config = dict(
    num_hidden_layers=8,
    hidden_size=640,
    num_attention_heads=5,
    num_key_value_heads=5,
    head_dim=128,
    intermediate_size=1728,
    vocab_size=32768,
    hidden_act='geglu',
    norm='layernorm',
    norm_place='pre',
    norm_eps=1e-05,
    positions='rope',
    rope_theta=10000.0,
    rope_fraction=1.0,
    qk_norm=False,
    attn_scale=0.0884,
    bias='none',
    tie_word_embeddings=True,
    parallel_block=False,
    extras=['capped logits'],
    init='uniform',
    init_std_qkv=0.0237,
    init_std_o=0.0,
    init_std_up=0.0237,
    init_std_down=0.0,
    optimizer='cautious_adamw',
    learning_rate=0.00055,
    beta1=0.95,
    beta2=0.95,
    weight_decay=0.21,
    lr_head=0.0118,
    max_grad_norm=0.5,
    warmup_steps=251,
    schedule='wsd',
    decay_fraction=0.905,
    decay_shape='linear',
    final_lr_fraction=0.1,
    batch_tokens=131072,
    max_seq_len=512,
    doc_mask=True,
    train_tokens=1066000000,
    max_steps=8133,
    dataset='wikipedia_en',
)
Each number is 500 + 25 x the weight over its row's rms, rounded and kept within 0 to 999. Layers, rows and columns count from 0. Numbers have three digits each. The size before them is the row's rms in percent of the matrix's.

# layer 5 MLP down (transposed), 1728x640, rms 0.0277, rows 1076-1105, columns 480-639
102:520514522526508493496497457523521547552491494518535494515461518489513483460459514456530503495472525503512476505548496479537485489489533500501458498489512505525510476521477480518481534517508506506543494467516494455478560515448431551500500476530519500501533519489529521478509521516491485470479483517518464512489498482484472493489487515470487534504485446516534473518503513507491530521527542477497469521523470536481494509511521514480530471508509500488499496494543523490508468508483473
104:476505524502481464494467483516503517487546533434495502475495480521456523519475477533471500509483482486478498503516498508527522524499521511458489545484486455531546533493497495500518466484484497532489475508459514525499542499480508493499459455488481502492490527492495529507462507532473506533556490513504500469488462496508545496487510525511515485518508485530519510490545479517498481523519491484453540463476474493532535509497523496482489423493470515468479467481513499497490487552497500
098:469496538524520557512498540456507495523519514473504476485470515472509509476507518466475505496542508506512536518465462493501510482491476503554481511523479489475589471491518449483507488513491492527482499477508491479442454486433505513540524481518535493495517511507462531487488488529524480492475483512484472524511479515451503516570489503481476498444469467469511517496515470529492511532455507476450449498516480471505511520483521539496503536489478469492488540523492497536502502480476488
103:485490517498498486511567503501503491531507530508483498493483538508538471489523502531502515479537474482560524484488469524501507525507496514451440503487489484470502523485525537530488470474514531478530498506521464485477522453459476513494462496492525520485495505466535477489515512530478517553488489518534501502510500502495484489511505480479504496478479513519470532511495504544523499489479539493480484506429523534502504518525520518464487501512512521525496492489492491504494483491486497
101:526528479523489494511511476491512524453461450507508500486512472534516476458481452461503503458549464542486476516525491456492532534502491533478459521516494474476521501496475482506528530503525484493507462501505524503519480484480525496505468490513546451521481498530445493527477545525524472477470515468498503485476478493498504489469528523483485470484485509484494464466488514603492509519493460535463490505502542488497506464535524502541506502489497507506497464530486506474466494523503487
100:504536507497460488516480469504488512536494520514521494517475527507518523520514477502462470513482534471502487497511507515504500502515480486484479518467498477496540436491551474530510500491495477505512535488491488489514505483505470523514538478488509485457527485503528465474508548456457554525504477552488496510491496503506501466494492544526499499524559464513467432555549487503480511501510527502495491441471449446492492528477484487548466503518528495496524520522515517492483485500453532
097:516505477486498518509497443496491497504458506487436508509522507509513455546520476550496504499452471538496495478524505515486536500537497506473461527523533498505553484504462539510442507461489508483528463533487496492532511509488484479478490452481550554470511470510504497559501533520554537564483469492463504508520522481473511505448516501468514496470500494501533527525517469519511477466528493496536582482522484536524491496472490535473481490490496510458477542502514542521488498492514493
111:558485501516520528506467489533501493413483533472498520533468517481465506499490496536499481509509537491520435476491502505511509453488508492549477532473545468456449460498512475527499471501480497481516526486494528498516471492552494538534479484510472519506466476496462490491517496498478471482539526495494492535470479519495505469479520462473545495495484507461535504453479465468517469501524516554474531512517460477485489538499527528495510528493508541500496491539517515494510501550502470
105:462548506459513487496547464526515515499517477533479483491477495552527496478479494471486534523492471486512534484427515474551424557506499522499525510487485552518505535478532453499495443521525500498496506511506485467462449486482511520540468480538518487489496494544519478513506486497526482483490480506554484516511479466496513455532484450492500489450501507507497487520549501515498497498530508507540466516506515517507566560494514484540473520467507491481471498459469482533540487511518499
110:526485524529500543522503489510495476492508506517514489506509513509498489487517505520506523492493495510490492478496513515512491517456508492500503471520538500509459527544477514505494497485517490520482500464542478465500527497469492498520518525495490502505480502476452482513468482500500493484498458502521484498501548483515481507547517549486492530530509548532461512468485486496501512468498513501509479497521516498533518525501523478530473484503518502494538473499501480498463449509488476
100:490482465513516471544501525521527520528500450509451507540519466478490477486501501522502454551515508488521494496510483504491512518493514495444503499513532470529484535492563495490462569522519490533528537475514475492502526473510516485500471483457509489476505549504492522493516501446518495504457520489508508500517517501477523511500484519509518515525520529515449473492478483468530476506508505495515501482504462464487454498501487508529486513522497498479510476478471446534503474511531465
097:492538543498498515490487466477496500451485488467484464519512456502509486511487498490471518521464494435506501482479515508538487477496546495528494492481496495512561506449511503469484507499503545513507497458486515497495503538499514518480475480482537516473538519473453418519505483501481481491426513467503466573540543488529542528477467494488493482501485512515531500486509552491504476474496528546508516516531550521513469528448484545526496520525504507436490476520491467483522483504474482
103:557521494478458506482505509466505488448513498495525558487496475519538504505480533508488518499494526499462474506504476493485537462525515495491467519485492510486542524487525543494516524514483540490528495477520508492512493511488521530509477468507457522518487494507482510478508495517516512501527506483533500557489440505512464458547499522484469479538494523486483500506500499471502536449516454501496504515525514448497519487488494491550495485491457471519487479481506498520539491473493566
099:498490501497472524472460503508509490505498520516484512504505480441485530527491512482497521553510471494512460495499528471500504501508518484486476503494488530526459480475496511501551465518542573488517512519460464515478554475488520446510487517470517462494522411522510470491464509508515519488516515521528511493524454509522521498502494473513487519490502508530541489465479562505512505538497473475504488445499463482499461550513497509545488499488461475549445503463509500464484463511479491
095:488520517489514548499509552529509507508489513480518489453471492484551510512497529482534519496506487483513521466478496491516494514509499515422493461539490512510487483502545476510460514524488488508481527523476498481483505513514495537474459514513519478510537498496525521475444488487477483477542503538493467498484529490504483465498496479484543539479515468448450482515510474479480511485477521560453491548503498446504499505513500535493536506489524479486520512486480474519506579493478464
101:468524470523517526546465486467508532517484530503493536478540541536510492449437485504499493492514489527491487507491543481502496504493492506530497499497493536488496505493485519514474505530507504467537515476514530478533444473461482552508502512475498528524524489477456504483552526495503496476496486519506511508504447469502504481481460503495479516492433498537501510463506498474494476496506487494481514517488517460498513491495490526508508481511521437504482496521461496482514492514496535
095:468477491531520494512491507460519474509432517453531530485450501519497455498479530463527462516510522515522489519463489529509486473512527505532465499487487494510539474482430478475517560479501487501513516481542506483505519521495486517524485525507507505481486521491521513479502546483506451494537477521514516510526508465468481538494498520495520480489487516475500515537487491505490492506457460471531507529513528495509475524519484509523506514489483524504536462539448469476491492510526458
099:538498486528523508483505513488535531514536542515482514498478506500483541464506471484496496485521459510528522487474491499480498517501506528406515475535507479566508462524440475520542524518496481474482505524531514468475471538506474508550427428461456539469478521511472490502491502494490487510456497521457474526463495484552484515490542508502513529497496534511494524511502490482506529506508464445535508489492538504487512541521504473487480478494514554519523499517504447539473468509481498
098:515477546538497514521479474466518496513475463462512505495473511467488519512494509534484483475550511493461492483524466504518488514471496495505525490501447515510493514464490477528515480500504482478472505502539500500497509504506486498541512502492498512495456495440517519527504507492507460494473478537494523514527459493486518561521511497497485509555513510487504508501507501510469467504506446508509471506486577484472541548508448491546475497525510494497468472493491504511508491491538502
104:547523521453505512521416512521489517477502506484533501512550523481530478548480529479499496496487490494492521544517452504538548490518519535483477484495508527497544492485451512522488483464490512467544505515517462523475499493517476469492505485507503479475479488557508515446552474473500510470501545452534465508527518451477490497473481509530518508473483487495471513516449529502492498514468465504467510520520493479488476504515468539474516543497487481509528509443500459482514503535483487
100:521463537562508521492501490519468479508482475517506496506507519470479529515467487504531492516490515478529514488463482496515520489464510479669541533487494457500504537478498497484488556491487505520482499478488493453486514503495462481519461512509466459472491508504505480515474477492533518538548470474522507473463550476539464493502480454518451469504524498494512484495518502494516498464518515517528500486514509495484517494468499506473504481531508516528552496489518487486449489477536488
103:505499531488460505503520521502501518507481511515506489511466549472559534509512501507533453529508517551497476500519466474493523471502468487433463512512509491534485457490487506531485470483519521516533442529501515571506455493499497483487507472510522499481456520563498490512488492511521476556529504470509494537457495529514534538490486474529525478500513517489519489494487445512492488494452527506537497500485510560503484500494498501492398488478499478504541475506478523505481477451493480
108:484501529534474502531495447513485499530514517503490486495478483494547512431473518480443490522509489522508473488486473496465466443520457547519535475456470523485514507560454515521473487489481490529504522515519472501484463477494463525502488481498504476519480441485501496497514525500490471481502490522501529547483540519478482496470509459472497512512493494487453504487561511499540495542533475489528471475480449540497519542526496477524529492509528526498478497497539546482503497475475528
099:498485514521491505499520482485491479483515495479476498497499491526512490533542462493520561529498569515468502482502506503469494508455502488482459495492489484528455494514507495466473505468518457522457438478475532490481467505495460529524504459504471559480517524514483528520519490463486463502520502535480442506501461494537475570519495437495504489517548470487510492453523479533514472512497494473520489482568489528485490517476519529507484514504529516465508538526478515530547496479474557
108:533476460509481511498523497462462555492493498522482508543501530502488489499502464509523508490490470514468465492468516494475450490524527474415510482468479477464508509510504486471480493504485560523520499525506518472508484467485488503495536510501496510505443519510477500528456486508485487460499516546521442527551525478509505525559540466487500505470508463508503489492512477474539506467475525519502446501473522511478545473458467510505457527523521468528484486503525514461457508504507453
099:515493509439519500464482528504524529507484470471523512479527474503534492547531498465481508479497484528524523486528493508507562483533502547513483467465480523482498522496487504505523498483537501552508514452497480580480474489549505528509496481528495457525534505503499468487470506542497472481493475500475522519503489517547490492502476497491487512482522496502494451517502465526423465506519492476502483504497489522464501528464477527497510497480511503566492499476531487479525482512458530
095:457523495515500512440524515501513509496472492478521523495483512442520502478518523505491499517499481500482537508442528500528543483489491531550497492470498524522500519515485530490518549494500521514462477513478454494520491556504506539498484512472470489501490481509511538546461505499552509501528486474483517487555530476504512489568535462484490553529545504475482521483479518471528503497474491455478528483515508494508541521456502521512487505518480504499473510486500470567523474525515532
105:511491528486491469522543480511436514488524495547455440472445532480496477536508479552506437493472501505483527498479532487470524541508562524527482496439463526519536499480523517483516541526480493484505573453505490533499503468529491492472485470445470483503559505475521500480501494479506502510514487475505466474510499546468482487481480471505522510517509513437532509499527507473512498512485563525510475474513488529482516503488486520498460515511504504562486515492500509538487524472507491
097:540469467499525468510514474462515503464515509521514502528537475438494484478550489504479436484518490534518484515558486531494501506494533523579510482525524546518495505510504502473527500525503479465457523472496505471503482566510525481469493471519463491475515520505489463533516504498486490487546512486493483523554460536519464521496521528531554508489503511483547486488503495539487501471479504510507499543500470526495490523521515437480514470527485459493485490511479494455498504459482525
100:532495536509517506548469500498499506505507490540486488509484482499528481493527482501510511472512506497470494509506505522460474494484502544508463487524468492457517517514459479458499523488493464481456495523523500489449493502475495483486564495495470494497495531519518509559497520510518514487493505509503474513530498537508520501475474482465469533551527515509549481499532459438495485505512534538429467475463496487490497556467482497502500488483488508509499496496467483497527492504494498
# layer 5 MLP gate, 1728x640, rms 0.0313, rows 1077-1105, columns 480-639
103:551475477504515462523544481483513498474489506520485482502472523497478458502495520492487501449505474490526472499538489544486520499498527531452470515485442515531517495464516513537468513441521532515482518512510489469481439509487494503539529549467515467493531527486463488469536505489523532504472496459511436493487536486580468472520492504557491495483497469507494515467470517507477515512510510516497477517495493482525536463483478497535549473523480475458476502500493491472500489518532507
101:538504499496504519483469557483527552494487495456514518476526546511471487514523496537468505507513550486525498451494501484483456553500513502498448501520496523497478494459444495510479486479540507492512485547520540546488458505489498492538505484511502517520505515478492486488465509518490479552538457510513504522544508457488538503474471473473480490522513458485512495484475539564508511516480485495524493505496483470519505474503490513493505487471509511544508523503511515494504477487439516
102:488526481529503499494514495528497493546487486508511501488489481513503488462471497494484480513472483470530493489495465517515491493483526483471520509488463504503463544492530460493522431479543483487492486483484501532529511520513503499522467473469475463516541507487498504465495455526475510523510510493453499483507514462521493484508510504529492517522496561490510498502488538507471488495553493517492519507492495517513501531506504473519496513504492489526556530494517525527495547476493508
100:502523452497516447444464535475455503489509479518498470505510501467529497507474468476487506476469481504495470471507460512510490503530516484502488512527494499479484499531475490506483505515481446488524486488471502521484474492490476509518512493468442468510498552538476503529494494510492525477486505508522517515552533520483520523488547498485488529475504488473476463481504518558522483492505453483477463525461537517458427500517528518497479507503478447514545498509498494500512486457497524
098:565535505511508486474536487476496524491476510476568555496478483472502481508489477529503531480499515513441520485509493469522522494487497504514534510484499502455441476488513514483488509486528472500535514469515519511495508550539510475496485464503479489459523517468497525498496515460505510509488505497504463530524532522485497504481526492487505523485507460515463515417513496521486463471499506532502499473516459468521516487534445491509551459484486493486552533526526470496465477484451498
102:504488479493514499487521491472480519461497537513485422552502486473473480480464468500492520470487518475515488508523508490497516481502508520484529438517496501513532481486483543490483506539463478475518528560477506547510477524534509502546485494489527499513540486480517496490513480508508517505478523515520514504549563529489492558460483483472495489527496518457504535522520507512476491490500492503498484512540501511554490478459524521504433445514530508464515476512470483483495530508499538
107:471518462484515508505512473464493502510491489509493506517556509513515464521478490490490494492504496451499477470537525520481522526484500483436488465504561464492484481521482438525519484486545449514484508511513481458505472491452528555506489470495497487503527467506446556489506514493480513490483549516501509513486489474492485529490523442523461528542493515511476475476519493515510499494484490510448465510524561483491528529489467489485513503498517466544495470492500472519537492480534548
106:505534451507529478529502502476531516509506527475532442502505519550454545513466507509505512515537467495532486433492509476452499505467465481463542516510505499496523468526503463509486505497509542450497465488484478491532501503482505486470528517476481504495494496503522512459469532506516521518463514494562483537496506487486482518482471506518478568506549481515495516482491510497512455483484499528459472533469457538527526435525493514511473484488565487484486497485503471521498474500446465
119:485457491470505479510516471472496524482533520533454521483445447475490465484477513486491515489525512485496480473514488563460522497500473507477475512488479513496547474476465499505492488554476509482482511550487542521524496512519521505531467472491529514463541496496520504496507503511482490482494574558489509506488462514516504472497457467542507500508476475446508543518499495537478495525484520524514503510477507530489463491482534493460523522503489463502551510522522467524499511501513499
106:514527486540474464476503551519511501514494465444478480498502501483524498546500510520465495461489490494522494514491524486506489509478470481485484532508474496475470522504498479559522503531510521456522486497472536507518514546503485526550466509501491442521496452499545452464491506472524507519482501464557509538452545548560473526476497485528521557492490479515503480511479520498522496481479505474493475495448516513478506447495509498484478516485507486467502526525504484511517503509483481
099:505528482554530515480463513436528544538517434510470493477519533509486511499487525534505530463533520537508475518532505569488513497484443519467547523528494492470505499472493515535533500537480488535537515453508490534506520460477461477497513461520457469527495502477487498511497517491492466543465496508504499486507502491542502472481542468518499490508503514507478494495450488467476490504481484477465467491451544480477470495481478512518496465467478513518505500563463527475526525550532502
101:511490540481518480510452476503575472530501513522480485456508498510482510512503535486509509503541517506475484481468527500469511510436500494482456487493502536545498487454481504496536544485514505496468528493490503492489467465499509479484487510465515487516530470520492460460513522487449460516501463482479507529497514540518506474523530515493537503502512529509472489486517533455485519490466501475484486466532468436496480509489495490547504526482469486533514494483504534520444505513457487
100:473504451509495544520440506502517454511506499522469515525466505504470502521491499505498521491510491502482484511523449553476508503463490501513499495443486522480495517503489492477527418453518473459515534546475507523482530450491511489482491471449524522536519523479459545524527514464446481483512523473526484513474498493513489555484527483480490548537513477531459510443507508442491501506527491544538496497519522438495529504473483546509471472501476462531534503505531563519471505488505513
096:491491524508501533483516528551507471501572493488527488512502494514503506500510489459514523476541521504516485504468486438445492499479430512544478511476510468505517476477516518534512537488495513505515524446498490485476525505519494493517508502504517523493493470503488505493519522543493504451500475488479490481485451524480479437528501531477470492544504497508512474494474493507519492492530549484514522491518516473496483504529490525484522510476533524477512510487544532515511517463497516
101:538473508471467517498502505518504522526478484513492473488543513530510503520507531529492507493497518515516497503525491498483513490520499491468572497459536460534523510528528517513531470473496545510526479481492491474502513474556503547516486482487527525489514485467440520489530468496493522520479467548498528476449485467526518489528498554507529461484506512528489480505515448512468475545504540521468474463515505514534497490527488496576499448524506540553510533530509505469469468502434517
097:526464503497475539464522519510467481530505515521532522490500495503537489505471522487502484462512513509522501547493497523508483470495467507515507469525487526523536525482547486471461502465500496537499522560477470477504480475504481501514490500473495529519506511487480555533536457480517519528539461506482516496531474494433496490447454540544475500489488467496542525504544531492470543503493487477505508460490469465542453477490499528482430491514511484476464509482494522510487494455522487
100:441482541533505515486502445506545538505516458517520460512505451490512521533526512499437534491523487498543521505516520487510540500554481507506477497505517484483447498559481526486541515502470488527482540514480523494469503512510526530532498494450503489482510495494515506449496503563547474518496491528480482522522458502537478531516528495518500514495476510467481509507476488497511477528507495471473503506502474520429518486526522465486529458516469496486497510482532447498506509514506491
101:520514533550547503521466450412465500487542523537529501514497484550489480526496499526476506462519495459516455489498512486504484476478490501485524454519457515518510498425504477514472517499483517493489496463549496512511508519507492458504537502494508540460499481566536527497525526472500519497534540512491522484523483513500452541521476508518492510488467481447477485504537492502507492492537512465494509530480490490497506466499477518493466485516508514499481496528490540489442499526529526
097:497490545489509463499486543499492517546506531501469463541496493498528480491509510536505497520532487528503519465520543571515484492494453502459459505483482482502492505535526472496522472496493458471550494492488477534501471474466466461525469490450489500493484500480524493504484485526525532499475505508521442543537516475523501490503513481517468482487480456491482517464428526509519496481511522482483487471522514493505490548530477548554490536521494505509523497494562465490526537473474514
098:513456473495520505518518503474586463498484502548488560481478470484508523457515517482516525477477466494557488499489540464498486500489485535500531455500487537521457513484478465522528534548475489461493510484511488487478451540482500530543486519494499501498507470476464531491465473530467525540520484509538443503547467517532542435482452485527492514517496525496465516505527508492507501483530502487517489549490494487494505482530517494522541485522470536479511491473472480477472513504496481
100:522457507494538502498476481484502470496471533471501562527503479482512503494461518499505446499506521507493436472518482490468499481490495517498528489504474495465483528503522495512485511473477473511496484501480489503507477476537523493556464487485515505473497494540500473498498530534440536476521482505458518508496481485524479532480520535518541529493446480528473494539546512490512560470543534488506485523518521562513494500476459495478487474489500500477462496491484472486478523507481538
109:511481482527471510486513515509514487512513491477475512466477526512493547489481524476478513502534449525475469538525446492523500495493500534441500482484522506497519519495515503476489461497490428497520480532507496493492485450495481497509483520505507513496480488562450538512496478490476500484478501425477455495477535467456514527485489476529505544462553480480473519494495475514497488528468463500458471469539517518489478529484497540534451520514526484500511554539496499521535518485490524
100:471488469478502489520527559501505497459518535533459480512541488531501448473507511525505531505498544482500522496496503483493486488458499493510498466532528493498485498493518518527495453521490520537439554507455519499514452511510471466479527476500491536493497517511513542505522523522479484491522508501549519531447496546516515565540524486548523478499514502508502517509487503484543493443543512481473508499519481512537514513531462519488485466527507504484465477544461519499543453485484468
101:506516500484500503535520456474495527510455486515551481481507497471478474540447477529494477507513529502506499445484488450461507487528477502495516545505461503497484464481489467523493462504526477494514535465501480497446486461519509476466485482521502479478536545504490505463514453484542503509522532486467443460487502487533471482496476497473565472490487476513476443508457538508484519517468534518491463523483519538522528495468496522489510509459510509532514507485457491494481506442503494
101:509512479524530490510504502545483492492444522506501487561511527548513515523537494486504495481527477516526511460531493498555521488477522515515500522496437543487477499500491506432494480495515471514537502492531490482538480507524515493547560473445499497500460522485511466520484475509534546503441476474490478499510552478510470514513513506513477505539510481516506525498521483544509470528475491486523489452507480485493471498502447523508468507502557473492485524482490511471549469498482539
101:529557503503522508503481505538506487504514503507497477478522498493495479540511518508495527545519469479504488495500489489519472481481484519474506519535481484495482504485487521519474483469505549496538495517547486513459520484541475512475498531496507492486513486476474502510512492504519515506521511545496530505468440514467548520498465486491488487481481474502486506531519511486543461522517502519523489516483472483476522518478542483460507485473556479508525520518513496510484448509458532
107:487497555503493497449543501509502499493512486515459473541488480519488541521514504452535480469534475504461489495477481502488521566487464497441510502493490491492526484534486455498479480510489442490493548510510487510481475465499475472525502502485481479500519479507466533475493479514482513525417530516498462477509533519451498470472490536527506488488471519460478507467507565477513483554530519517493492489501525472489520507510523521503469503515491502535522523504531511550496492520510521
103:518501500489507454535536489503502495480440494499544479516520518482503539510491512479525479492531529477504491415539490533513509525476465504511538442518530529532528499512500507499500522474507495511514471489478497447498505537462490478498488530507518513511520498465503484467516505503458548504463507473538512460478500475507493484515496474529519481543508499525531442463511503536538511502495491517508451573504520458524496527513478445492536532536493490520581480478466508501498485473470524
102:467451508502504489505550523539529492521487510503510490469492514537518519523515484516486470483512502486469495437447494511516533528492462495512477488487486486509496472491486472490516478482507497523536496491543476505502446505489461480546499541491533499508499518468505530492474500519500485526489515469509496505511542499557479514495512475489505530449472533529476539485498474501490518491487528475484521454478498481446459493500483485481459520488500464502539525463551481497525469480475491
# layer 5 MLP up, 1728x640, rms 0.0325, rows 1077-1105, columns 480-639
107:472567546497513467454476522524488467512467514494491511494504474486535499515522495482489517468541496485551528452515511467500492521480494499507524491465496452498509515503509522442560498459495451502487504511474508518510516532491487470498467452571506501493562525510509513514506515529491455488492452482484546515498503521464509469478481456524488476481531465458518463495553489538532511510499517439477485509568506508474470522503475482461520477494510490455495518512529526519531535514498506
100:508509515511465461501504487521473455511480471516537499477498497514512501499492523500504459507483518489521510519482529474539511460529510515520484461501531541543527480465480507490508487529516506455472484513529543472505517501510509458484486487491486460486492511522515503533492491477538524471528487521445500533501531498472521537541499476522495519505498496522491492518501501516509525490516512503465477541513470524483472444521529495555447478532501545480514450501478543511520492543536524
105:453514542510467524502553481484527489509505551480461491527490507513532515487478493471474482508484456500528485516538458470533538472538533482493463472509498479505525507476498487488493471528468495513504477522500499509521482475532518470487508488502496549458484483499498474546472459489556535465514516485469469499497488507496456489510512498479500509491506548495474499504500553499530492494463474525500498526496494530489499477468530495468462499499488507493487484526524524537516495502497492
101:504500495517519541465489493481535480498495498484513502548457514449504464547472489495480485481522510487540501502497478527496475496535450490476518513491501508467447475475520479485486499484503479475525544484561521503441499467535492473483507519497531524501526481512516496524477502490465556476474499476524476503489491472517472491548459512493549488470514505507480497450497515519525523506494504443518529556513484489507505544507497470503473543499523509519516506471540515457496485546473523
100:522546441512508514475509488493471545485500527469502490502505523503518473509542527475479542522509488531501488494456500502494521477466508517490528488510464517456469474505453513480475481533518517484525447522481491485514497513496467526492494460510443503509535480516482518519443545467494499486493544499523435515504493462454498514480501495511508504496515481473504478466521526501526462490488542520434501492475507495519480533481439504474496511505503528521523517481475526505486539518487492
096:478509537498510492501508558519523514499511475517524479509481461493482458517517507484526542474508470478469496508534552477499470564500465518483490505521494525543497537488533455495494469525532482513461537524497517504466529504514488474473501524493460537503530499492460510503448461502511481517492466489543510493493470483479489489513479470503476447523492527452533505516536527540525533460492491439497456540513523468481514480484468464509509518575494505487497506507498475466503467514480477
110:517534523475506456523473512525513515477511509480543504498541482449495473512477466472494506478509510494467516510517510498501514476496511476483451518505547470502501549537514489543558457500498491498516482480480476504521471507448524509483486505484519509489503499495535452512517425548553459491499498490494549522514504479489457477490500484509514503500488419474496494500504464478464513505524490527483510475549496450496554482499500521443572543450517482538491503478502476505524537497497541
109:495486465529477440513538501457506532505464496475527529484470509505489519560462476512534516516482484489546496513488466491487534491476514505537501492489488519504518521515452441512500489470522470486532517482475479503456497493451504482528521514470477483528498503502494503489525498465506521488515506509488532484488491512478496500501501502463500516488542511521455479482492511472487515484516519475517467511504524486505486500495504525490509450502488496486453559509461515484450474485512462
111:489540508490475453489500511547487474502472517489485485502492482481525527510469510478494484508488480494464506512507488492520501522483531473472474506510519538498479500502481523496531521460507477470530447550489549522482510484496535553474475453479524496444496512494546513494496521565495480503501515540506472481502486461529527524533498434504512519475475512504520473526495501551521500525498501502496534501537522501502524507473505473480500524501525525503472479513478501505503497482421464
104:520482503516510544516498461536515459476493519465481481508480481517507507501540501478551519474527480495523528545519490515457498463510488551496444507499559496468489513445493544456508501463486544537452522483515490495470462534510490439479498490462458528525493497492518526561511467512476497504501502527496477475535504466510501504508523531484497507530517534497514510526469512466481521497489501484479530528485465472528498544512499480492498528535469517488454498503469498479546507475509486
095:495526470446497504549450518497472528513488540553484512497531527518496497538464499481471505487514470505550475523534475514514491526496500515448508456465522476513520484532527492487447517492503508499551537517528507510485510474481512513505496525470492512477504471488528479450529468523525505530513460453523475506526498488511451493484506466536464513496465492494504516490502499509515511489491517497521458527497470514514530532533488519518505540535528472511497518471484506501508507508511474
098:540554497463527485475496488494498463446471509543476485513478521491504448467529527488474460462485456496503479482475504459462488512503509525497500522499500506499470538537504569509504477496484507456460493558495524527487478538495504519514506515520512502537494462473495543477496456518489521472477507487544476494545494523505536482479476520508471457517529474475462471472503505520484530467546516497493488499504543521504529496471508481527485515450517470501477496462484453509464521487515573
094:507491503484486521495559504487456496533485479542432487512519487441469521503524481465505480532480476466485523500524536534538477514530506513500500498513506464499509493459526485503494471534476518535514461502492551495466529459499510483548481486539461481526533508540517496550507499514531521513500494489483500459452499534520504494460562521481515501508480488521433502504472486499493506529522469462509526478472514487455482509477486489493480485487511496445524523517484488521496515474495498
092:473541446548526437504513472463477498457497532478521501473522499514505474495469540483517499510518477470498505498513469558456493505497547467505507482534473524465463525532471456515498461485483523510524543524513481512537461507496522461468466509502506476527497488469541505513488528523513485503487555515517451529510473493508498523432519492518480466516484514524527528523489482466504502520500518483520480446476498526517558481517503476499488470491487486513506538531521525524510474525492458
102:529496528507470498482477486470492479483515505538460528470478525551467492516511501509504487497475489520505512506507498468515503490546486572512479495480522496544456505538527476452474502499539451543525513506484528514471473497516502494487516486475487495537527514503492477535527495456469521483465496512503499502547496538466495529467489480479511505465524468488517503500544550544526506494497527426504506478536479511537522482528492528519456528457497529515496471462526496461517541479456511
094:447524477501504526489458488513505518530509528543502481532511501518517485522526517514506495576540517493501473485514474490525471504473492491493482505531474510488494499487505520520531479487456499486498500524467468530505528523539524512518486494519534500486467501513467517480498499521476476503533512468539468507460502521515486480534487486508496492521503524471483568500508485458472493491553508550539487485456516523489506458470526509502490503523512470560533505508504482494516508485477522
098:545526504473519513501519543460559483466510494517510492528476512527494460497491479537475499524536527491522507506499547515503489505448489476490527456475496523508461504498482528517557539447521451535500529557495505562470505468518458495518478503483518512498472498497529481535515518502531472442543499507491530488507518469474523463462508540525499497494492474481498507522485553468501534496500527534495504493457505456492524517520488481486472447486527496515484504459494475520515487476510510
097:502510528466509469510476535478500497444530523487431491496496448474548525497463507515488513482493478458495522540544505490530509518489480517504498505493477485544508480466498522510507461487474508496485470481458477526501525530502511563495484474484480439504486480510529520494479486498503500494471532484498466511504517496521474485473474502494554506529506555508498480514479479529540507474506485508481524508513473502518554454505460507547513484546544533501484497489517517517503502517541504
104:515518447520499473473526511481466539502526470517505469470508513465481518528480437495500534501504500448491521517526473514526530534454530443481476452543526522501494528472489508546507514527501514488434478504507487533476527550497498515532496541548515451519494478478519513454493528476482519501508555473511501505460498521490499509470516495500495519473518500525486456503533470503511488489496519482496493500477511511470493497499480476448506490513524470505447527514502499451479478535498471
099:510520494509526505512487517498499507506495432467506468520496526486495458517495525504498521547492520485468524499479533496493496520517465533510510508537519446474501456468467468490508516524512482453539521528471529488491505555522476514488471476489441479502462516474482527484503463514541487486475465472483516506502494496483498505469508505515498531533491530471532523481510440511517443525506492532507532523546536519509483513522465480454512502492550512521486535510530438543515476514524521
107:538509504516457540488506472493468464475506496514474540515444535517481509518526514526520518537542489493485523476509563477515524515473492539494493499505518508496526443515539511470494508475490493514518477454483494507493505516504532486445486462477493508546522481519541454471546456505506506511484485513463490476505502504482489505533511514525507491461532522491492552515484486528524504513484515485486475480472506490472479499507500486496457453485451509480514497543509503441509494515494457
107:504530546497491511503522469495491502498495489494520518522475502466489504494512465484488487467487530515496477536512489503535532523484479516492472503542526484521509506452478473487464482512492487521503522525473497523476489522517464468504480485510518499460494488488516496543494482469491502479528533492483483456483510565491473520462519471542521529535493454510489487532491520510445514504460493519515515500531483486483493464544547533530489491482478514528455476516491484463472480454524461
095:487522520494508485510504535505489485471480489515502509430496531513504534511459483452478501460513488442529449496498519504514558513481469503512515515525525547509501465465469516500550496508476496490478537491509529487466539477474496522552488550498528494491501543523546487487525461484538475519513528507484522504527516491473450507528542497526472498532443541456482528485492516481524491514546540494499488507512474507510462476538516515519544502493483457511486490511527479505485510515523483
103:500477499477488501467546499508479489484500456504490503468486490504496549486525475478469494486525513494490528486495519453527475486494495520522515469514497506461498502475496515485504521491502472489511554510500470489471490513492514502504506530446491504508512494516469482492522514520487483494478511466547488534558494464530545486529519468527480522471518527484515532502488520488527553483500517534465520461473542504505472531485448478494518488501466484514495489509488484507531497531449478
095:456487449499483466481498488521502481512481507515552492489510502508497513488539524520489494503482503466498513478469552501497453526505493487519498488509481455484468495534492491533481534504494480459482464499461551440521553508471527529524506519488490513475521537476464513520527498483505493505527521521534488496500501480499513511507533531502475505515489528466523484525468517465554466501519518491509504485526517504498528490497495464471496500544534506468496516484484475489474498472532499
098:457462513504505513473509513485461479484529488487493501518503515547515512497553492558517507475511468479481493487463514519523466503467490474516486472500491515525490522504505493531540503519521518507477524506485528461484527542507513517479562540512508519514475503483538500491507515531479495520538503498483523517476529528539512475501532497484509504497474464498541521521531499516519491479495529516556502507471484510536495507554542489446495481518498526436513505495527502512508535551502476
117:486488547473512476513495527482481482482483498493501459471514457538521522455484499474526510472490525488482486521533478485495481519506457551503514501506491485531466473503530502483484473489515496488463499494468483468474461509508491516494472524517502540478503486554501488527498479472500504500466461448475468445518507497501453504520479537554503500499543474502492488484475570516472507513460519507503499465516535480507538485517510483506447518450509512524521525480509468534523528509524483
101:551481582497494540529486518509480471488478499494478525519484500480421480508536527480497511494511520501525510457505516509522509483501444535483465496483468495547487436489523490504543454480496512481492526501496468493481523485560512538512492507508477499520467497468467494488500523474493510471523523521511556469491485494507473500474520444488503526518499478466502511530484537546509513502482486480496496513476513514495469480533448484489520481481510552454490514507494481511555501496542471
098:477525503462509498494546520490470500502512517515485439529477514471500488465483519468513528494481466490471514465516477479477500530521488532510517519492526525496514500523476512497515463440488493505474524512494496510523521461473486530509479491493494505466498493518507494445498524503510529537511495489464513475488491532489483486507455477498502493505515510542492454435527496555536528538513510495491501478535527502454500475499548510467517490485493501484497512499551477507513508476487510